Each number is 500 + 50 x the weight over its row's rms, rounded and kept within 0 to 999. Layers, rows and columns count from 0. Numbers have three digits each. The size before them is the row's rms in percent of the matrix's.

# layer 10 MLP down, 128x512, rms 0.15, rows 0-127, columns 384-447
101:438588509540468526533468504593500552464449516461518553579424495461526447627547489453592558608512495545502527552467461541458357498590576597507497511463531571504461495507460410484439572546453455
101:437475508550533574523467485534596531438497547399492528623491419447442518559496489530478567510463486502386503573472517528492453428538503528577510503510407490556465493475454548499537574479411489
092:491380503511483547561482515412454548488562497501489420522440519619522552463494501518424423525555482474475660550475579488481578483499571522552375564504506467432517456473491474460540557467552448
093:427383510513512424428435474531420509553437505396529480592557502394525384511480474485486539478464467485415515453469480493425386419399520558601490485521456420530546472531514546456454463530539445
104:546594533504471521557548606455537500503512535552502511527512507474468524479545458530489506401480568555504542485425541557352556474541477504502539517516487514537404513528525424452531394482471414
098:474608492446535485474478529500494493442456437445492529540408545534523525489535478452516374519582493422432525488481568586512497514434547587517457521430459492432583479541476514465539529358444580
095:558536529540531496457519414457496492542566600440464385467546527479464562494488513459444400465472448580588512448551491539458485510473478505490436466468493540501554528529508491477500580543600530
107:574532524494551469537466565508482574505489460584402497528446585512497571523504508384537518484538494627441447502453529465514542507535553505448569441501458489480433537534535444583533508473488487
097:485437509638493575563485532460517586451522474428601540551490580535496410409402493575485490481567560482531636511499505484475472473443488529452513608367564476466534436404506537559580507477495429
108:508540493490581506470524587581545365298475512574557550503507529447493460443437503493542471483450602598510556626479465511480501463486500571445553458446476526549599468555471440504459494393489482
099:448530450548414498539494493450507580433502543509565582579519616527453507529583490411493486499554489525613501512501469473558430560472504592485480476554457523537513575513484526442485502503501482
098:460554537519500529532487491513690541523568508547489452544367462561488428438537500508524488480528488486552480536468592464490637505575457473518479577427518473547600487555522496501470503454409503
100:466476449354551537529539493462496483529362487500477483497480504544622520516531432634568535433469470446500516529393612475566510432476498498534429524504457483503527515498434534524436488518469575
091:527439495563361535540537579484434525534533433484459602509400437541546513459587446530448572607513605550570523478496567467602529529546546468509503393580507480556382459498512481407487489575487468
128:522538506548443435528432491518460487482557519480576544482438535510529419550573564484418555448491486493455599489382391444470484507466468488493457562405606529442471469452420452450535467513407472
102:509574620510488509528480420486510554509510383518570471442473464495490524536433482511478519452444538476492449444488501464452513506489538535494513568548437491574462508455471471602556550495474452
104:540493525410457508441440503515509469559496548585573530468428477448525551469515530489526492565464416486488580508512510474563545537535550454535462409460525559583446516555536517375402543567501552
100:465457402408487442491560502478448509525521442560629532454573491446495493484519441491583518425548495458502578511517531551483551474412512610474540423510528491525471445539533449460572629466572490
103:557539489510547525523434460486511443502507466552395434599506554508399391531553508517494478483565536540484450517527494582377444517451524476474500538484407421476500545506540499501494514499514568
099:499411529475572450465593517497390444503507537501531444514383540503589565434467411583564431467557497553443548535509466539485467565486373457499577462544560552441460484504461556468520483529509453
099:547540495435529482484459501716503404565568549402491586503437478529504461464467502533429451457581546512477546494501564449497486611545458502383475559439466558467510525426509541428458485510515564
106:519545474511539443555536509599549448483446527557582536510501441664498463440420451422481563501447530436539409494574569461477467505442472490462527482501517407532542488563501557489564509533583495
107:516435422567544500523581540491493458473501495566628512517557447512444534544491529375549496527479515486488556519466532532481478560593483556488453451480487473532541505517418480554480561464448512
100:560505576486524543480580393566537527549553556387549486467520510507513495503568509505424473448495469528533493535560518507502529496546480474520396468508458489457510492456573562499509521547512498
102:475498437523559535579507456448504484505486577565519507530525537527452446432443520547404521484446547530446429397489467581471413556552437492543453452564466523554584435479546441489443533565544572
097:399467409597481490550524487434492551553435572449534488513535537553547445473464491403450509423552430565403397494417486454483507486485508571502540602474504520339440466462540570433526422470499516
093:592454464484464471501474422433453478531545541498509487521547467437471421526422542481542421521487422454492449635439557497437484433586488437481491459556547491514458443538562565464627571450557471
106:498512573492529491595473479524408441519484599502351488511465476535386445514479580443481443540528425481468451467491509496513470421503547590574488497504496528487522459537516533452521474475489552
100:515471475434530545485566535477527440567488522507520529549453543540423476468517548498466501478521499526369528491494493435535542451483446541538471505529471485543474451586504562442494502494581480
100:519498437480505536523462527470471532507543523549528546536510561504560490469512578432491495549493517575462519463455498408510431548499564523563417488497543561405551489493470527448571496464575423
096:496509568493481462601460560459490539564579554549501561507543511504527508420483445483473496561515571482544480569510499497531453578455403568563592553503477464497584517556569513513619502552419461
098:415513505586496451500491495529529496381543502516569476410415449539515488430471469484520482446426515500561511439506430368527458528500395428522431460499569490540490642448451530511503520418477526
100:540498488499560457509625450473486428620377512460517552458391555479567559569455378513517606522509385546548545535555454608607455554551368394563521459545560593542531511517493493417460508471499491
094:525459499475482478503499446385452559580448527437526550515436476539476421511441497522519466449499423464488515427516442491569475460452529481483528500499488528508465435430437514475483608490553429
105:504573636564511554489424381509481445514463503445474514435501473596462466579607483520476506507421553531495450553544457557399437595474565522520473511459551479399510515447330473458587450455451529
096:484485505452585547482366493360567464606532456468515463446522529482504512517520592558591505564446517522471492513522541470442546543467490488470381457410458604613470520500612538529478500482566496
105:609531540479532543514516451452484443492521500444489471563573529439421525443496490542423531616400513488480489556497496424579472390546478500512541491512453504600434493573459586542552545586521463
098:598452478471474477451473492477555525560459494558513516445514518496480519515481576525527493540459476478566507488556495538447509554481369438462511553506511484477539535547499435536384502459490561
105:460499539494475437499486562445463523530547509423444498530506527577514478442479501481524404443566520484530474495465404548531456485460502461438469478429576503462488461507435434443443431565473512
101:495500464475523425543521558491539464541582438520573484448457429456494562472538457530549506515487430582492410517373455542536529495490537455533479527489409564539426480538536522413432464574498364
102:541509507498510523563579497452382475577432580536582539461424552450517498513470568566500453576472480504505514547531469446542549458506555522553530430491558452580470597461405451547489496488441533
098:464505523381408391513559524559425596450510624527472458510518547499551562448510592559520470507504459485446581565520391503495547459513516504473569529496470455485522558550556467414443491548488487
104:420516464630513524600516531438541500446543477504465385518483448548542435501574611519511476570532581435501589450476513512499505502534462437448559485468469478465395442508438564389505469474490555
096:539477424535521591468565545434486486587598501468548496529334505527590526556463459588575453435471399499519454488480465542551586571537508509500582464565492467442521512519553540467490501469443439
101:577412484501563461517590607428465512555481558471542583511466476490498385449593528459569402476408475492560548392461475404491489465466489508504502552455543485550469473498566549532485480396446582
101:429558432478469527488535480500521504546546532395495559489442509502529528501565538469503509499483504512415451560646405435554420507503567475432457489427551554522516508509461501562534519513464478
096:430551582539522485441523439506484584417407491539503525523546537492546459551520525520544501476515499413437397604514507492510380513468503463465481524516459552488528520515493586526588475505540495
101:464547425526451434552553467537537446456574525492499423396524479475592477435509476524460493476506524447471491500548582474561529606532549508539400466551512420458530510526534547481466429495417432
097:572582554524528590448475501446555465520494585527454501471477508489432478498501645559424517536504457504447464479446456516511451456438457409409598465484503441539611468524516445422542555451498476
100:588443538518434485504542444542442457394495553459459522539422490464535432516588510590467464603526492536467497541419551559537546435569547490491456515484454473496565483473570525498526444598515485
096:511438490568436430498472530422528497544485456512631511523564517481560461499489564474474525581468525525471533598527526449601447481520461473492559424432564433646500498501485477475569468511396526
101:400536507511495512471422528538513507522558504443560546546557459494476439536488464512565549497481547511504518497432535560473486454470581530528495476546402488494541527517488516507540568514460480
103:545463439535491500530470567507498540498462512430462524511484555526497542542486516496615489552492588582631542536460468504506511543462585464541451479508428484458558508473511470523498522657460515
093:453516531609512509485478506433499536467447495554541523468504481478580593385446352534597519435539535569508412502543571487472380517390530396482442539491364489537443499554506527492582466553497446
105:449531485483505513543507522565506481521559535408527404545518465436457537492447496456465524480529474548518502492521569557418543554573563508644460531545508579485485571521608428495473504458497517
098:483468515522514506555490422482583479471533497460492451517555473515586539513555460542538420519505521504382517503446544455536442507521472521500453526515494521442484467491531427491550494472512496
097:517656555438547496556446466549478553553487476474537438508481450484521525446538520543579414589433505550563456459465480485595462502507573490513561558579480485562413400549556471474489479484533512
099:511537415457622538499518487446536607493467444482506471471537479457414478432433413494480501543494500538501506534532529394585485580531534507521550481472496538514475397444539533629434542461511526
100:498506493521519536476488426444538497469484510480537433552454505489623510465443343456397535486438497553541536450380520490497408498549479448640404501406425407510475509481490490569412554542466549
104:490483579592509500494535514529467377528500456467498498460488543557559510567525560483491506438447493589514541479473536463481462536526543548516500485547501550427416474542565474487517583554478511
098:344582528494602564506479428383459553512492538446496519500539528465398438512532395592468515481559490477488462455472498557508368489524503530508445474514489440471565530447450510519536598465563608
096:450418533442476476531495457558468474509467494452476540490460501497515501494495465468460692560607486501464510528452571503557522402602429545506538500481495549450412530542503536508443561499603584
096:457435585541576441512489505472491465651475418450423483486566430485439580545480460354470490533464551459541516398428541561555473502521443480524510477512554514547500537558534578562504567471418484
090:513433479429461511495527520591564443488445582546492487507515473520468619453534498470493564461512520539578536439447488516492568528503520519482488481492540532540483435486483472494479517465522558
093:546513497418517540488548532446456451564464497493491496481576424449580512509410558506524538630494512473582557580504585467499534393474521482525559435468517400508426514532640514530517468483466517
108:479540498468546518609491506551417536490521555496486468513467511532608497506500450498492517473498550525466393497489532532465486525556548450512562589594519450527563493492574478525538534434516471
099:571460429455502528608457465483514413565482423471396382523529495526512514536569361465554519521575506382442572384566491452520563547609542499421503447504490439558543477461507512418528472542510528
097:488447486514462455474554557502493454597423477551483492491525517479531522586527495472504471502550453472425542457421559466594442485415541523411442483464420562489546480556495447505558451563428530
098:426441467547580436510471526587487474501555546536476426500453460457444485468489476496496522406543463526545519477427440466428479466581423481460530477428454506463523470505458459571497538537411507
101:439566483504401389599457557464436499586592441543490491432504484460520424495438420417458409445486480505482552541568546499527514494446455558458446637400530484506601559554516469559452459519555488
098:547499557535488439481501522503506510435491490491486483421492613508523560427474507514481485551523579513406503510511558451505516493469442449549454512503506605510542516564557479496518470493589499
094:477404460381544511546530512591535454594529561450573513532495531443519566585484475477572528581511449455500556460523451546555616418547494478535476446514548513486553506510523482564478483514571588
096:461458613487524538445526520543501509519586568484542503526450514432576488527527409504443426429488511628551497600600463523551483576594601523556513441465533492488621480504469486538517492490502559
099:560550479515465428506488492474472539499597451549500513506507533485478509485489563449503447452530422511472487565587471544463429471517455482530561533442524438495468530525511380536489570447507569
102:543509422504550444552522495463518474557510537452569551516521491496464498471556537483488497461433519500505540519473560564520516450531498483445415566501461530530513449418478633392383461543538541
102:495465574509605541504467387430661456510507517516491469574498481525486516531516517372352513498514484520440457510477437403541485466459503476489440419449561472547484584511460527530533579494549513
098:508546526427542530526473443456491426440526503491553534550438610506538515498555502437518468508518482501492501501565479432492568482521506524573532567484535434500505496457514457525511430444470562
095:570506537540466465570498594523521477530553480573511510447571433435449502493475535497549506533496512443557505468534536399521442469469449405446447608482593471528468441473522456502482546510426445
105:555513483558428553532516493490439585473370537548457422552472451552540550463577443523538556512425483628617549432503408448507459576469478609451473450559507569482495430588503573511469551457529505
103:582481529494459494527520416513491463481479454457520485472499501478481609375499433585535624421408476477515474514450431498545443541544504462573463490510544456477498567478421514558417518411432411
094:512492470494502536522454483488419482628493496506491490550520465413541557475398477513488606596450548439577500513503604477507541448500522563530542471539429462436511423344466485458474525468517454
090:510523429508503404445454503536483481555601460413614466494471538489553415546533438458414508417463444576400486540447490417470532589481530408409498512539530602462471489530396475479557538494581486
093:498470572421626397508495536526511529503486502468514477540449492582460426583405505553515449481529484433496591522543511502523534482605365496552427518450575497531483502481514524529537527482552524
097:573479533431491510613563496459594587480604442524486451466478517584441598530544587497550523497499471569522552503528505475505492538551450408572558528457580582493489558443576405504483486505512512
094:478433503520455499479426504472433491465528418516399476458422448642415537452497510520507461609559565525559501527487586563537520473438549583510498525523530519462511614491501515494434508501552522
099:532440396480502468511480550462439451489434592549435450445465513480540503550525392447463431459447544484537444508493441545522586535450426548506531525550537562507557555471441481362488523489501457
099:514424558431492532501513538486420507496519490530514599528483515520489505503569493568448481529563665453490492471595504502480421607495522438478520569537415489480412592431528530499519456468456451
104:464461469484485544448546434510498498538407533474548430463504512525535478461533548478525531494454561427536481469555478491457415607486533519514494465435545489537440503614465544596485513576548510
096:464571555513463540543484462506470489471570572453453527494406450463539448431436492530502449506408566441500411456526458546570647428449583538520393488507611452474445516483588475480457526496531489
101:481492484531535449518476481459485505521501564533412533561514492479519474547513407453502489561564585591465457444563531511595521492545495400504467487468518549412373569506528534545424555504421537
101:501471567548477455543474484566439501405463414466507565565511384463506433541401499460463491452447533416472503433515503568514517525538518433601426572489484514483432444413519537537483499570492393
093:488480481460544539486449368311424389522533439454505573494452690510600457448507473544532502528549519500510472469529499472585456566479465503560532450575466510457484469478403456578512506471535448
101:568532408518530443470546514502470529498525527568524558476486562494546468493486451502584468518513460446449589598544515584507464513504530494523496498516573554557519577519559448489542444508485530
102:496511534506466446420513547506463522531488502427507575434563503428531568433506521542462520511481575498526485510503557466494607384479462510489503507454477500495546494545434585491508459545489516
104:544526502506532466486522528560552515517539451456504518480580560569492526443553437552633481557493496570541502496496484525472519457477538481461487476495524514467534594438508466555503464454558491
102:451473612480558604481504444568508609551438444466528471430511522419523522567513464539568506527637455503418457454498431505561465543487531428484457471501443547517450467439552474586461464486531427
106:476593468526547583518514521564489490426511516458545390499541475475488539407465443561456482468449566509549501482578485522453457481435562524456555471479530511541370415536545526443541541539442478
098:481557500438430592435533540501501440537519506451497546501461507467501480588436417413545447449551523471507540521570447385498522448515547462489527447393513493506613508493477463499547425502503415
100:504452460576530526495365479349563474526475573527532450411454467524487613451559437467543560460416460538530524514493449521537537454485546384505425536407532467535493468469459487412453527507506477
106:434487443564447515533475464541458522486468536549507452566495482468486505535555470436483452519434518478537492493500515512488561532518527520555545474499439575499549504537634513495469430621463585
093:593477532520599507437395453493478326529524458494624485461517569556483473421545583458437461515520509524474542450424578432514483505567527472532494549527427493540513525349448521470497494548535459
095:421503504609493496566549485489511478438514466528493454575568538413440480487565491401550430481516477596511401406458487482534562564449526459439401514547494532460579517559561562509518601506578523
105:475514429521429516508460578523489442500501430498469540523463547487456571542477503498547546439562464483454511560435470479468488421521562453480528511548485510486529536524542435473520419415423558
095:533611499582487446578417403469509410573546514456556415545542396532417493475514498485512547438463453489475477455487497453560463547605435464451509566475488531531513492391497503563393446495451543
098:604446521522494596448529501446500544435457484511490541511490467577549509503500460493423362474519472485560527481531496515530540509487507509469490511475505511506523491558490438447482465403502508
094:525493508441450454476550475485571449463465477465627562628487428560558517483529567545508512433591417442464540560545561556620512480553449513466536527516563468504544475411473484432517449543564414
095:504442538541462509517513476397482527543514473571459601557496497583403509483416483445456579499521442442572519478511507443395401430554513507455538459444491509504437448539438507489497534511506467
095:440497501429460432501483511479602517419514592534455496542432452431509543505500443471545523434508463576475544497435507487586493543567469435452519491561508417511430523591499557498556516501537439
101:448444401439463419464451556541484526608423408522448497469514488479372521526507480564508510425485558501639529563539499489462506513465524509473445472507390528524466529559505495435436464558574574
094:414570494472482478507400483522397557599530508458491489548564453466481454489585536552583470566527566403393530467478516445486570493489510489477432564510455453409542498539531488452540486540487545
097:537462467467501517493565493427495487500430451514501510566505619430500629651433409479475362500486522491538466518501510499556473522428472498454445525516489446534515571509551508450555478492440457
095:449540503597519555528482468600430558610522454474480490479546512530539574435603474491491482490565486522404447507548473502455556658590490443541434467513478561541498506503530449499519552604500466
096:448451522393465460499457395454487614493385518541536485431487443506513541479495470462590533522433475496522510462496539484569485469362512523514350408555563527586490475483430544479421491442480518
098:431497511489458469484522464367527542461486493548539522450632491513513521437474442410525527566580438566524463432492496486515485456545507478436508448489560425542446495509468552473484474526510432
098:558433420535406593397564514480462507552480357528453549432517548518495568493624442499536473570394619535513583433494501531450441513530459462510500535585532487536428501534517440561532528564442486
157:540467504582531460531532490444551522465507442458521498402513458482578517542393421464525474478448487486517542498489455504552554489536528494478549426450608431517519416529515496484483509431480535
096:512541547491588424456570443553546430525481461545531514582511477399518494497454442557399457465534520500453515463404505522383502566419549481502589475571595504490550438511486465565455543478477488
104:422453542511642469524528488536484484430517515501491590517558426535482512553454569534504538483493411492495532487491488469446488447553483499581525567525468474558513473523534473498568502521445509
095:517542579479521497581541505481479541483440497509448534478501599456551471387536536541490499460493402489506545511474498548486547644433463504480570439506502425497519496439524392522484400461400418
100:492526522532558458518491590484494444600465588465509475478473578491507511541484498512602467445483479474468505544509473492511487479457453474583472457554497418535589487452473423444487576478483547
098:479609531470562488560474462524505457479463401500565557493520444498525538525557440512372606475542440502469501479521499437434536483521488533507546515467454462484440439486569578457557461515478554
101:472450497539429440545476586513469491487586535464523524442574583453499561409489541516568505462568577521526500495541449507514546516457456515490529535536469417471504618499555483519484394520498474
102:447526511515493394557572458612480490478449459481555507458467528423548494441493358572463523589529540398516438517578535558436480520506458557500485489427521467408490511583540441452516486378531495
097:402459548475472474468509501462529464451538471563477537486410587485414456446488521502474577425498476525580424463512535391452556541576496516473500544391446493460547541541444506511495574431417576
102:550435480541495526630414523503462498526500457474596485573419473506529467510465536483470500456494470422519532456513503408422531522392507436511414450428499526497541449557482557442513428468601525
098:471484524590514452396561595451520465525539418466435544526466507481536435555490526476578529510485522471447520389559454487556534429428532466421488396621437473601481462632481565457470478430537511
102:441477533524559538454432488489482497458538575496511424432553459473525619465573559541551470476386459408544442521503461458522488480536590431446586489441489527571477507406488465528475557485523510
099:452546584461595493419515424525466555453478441400483508504455382472514491523476581472473457446513391466549552474438539447472479460536538478507491491465423520535513473550484490486489387508555475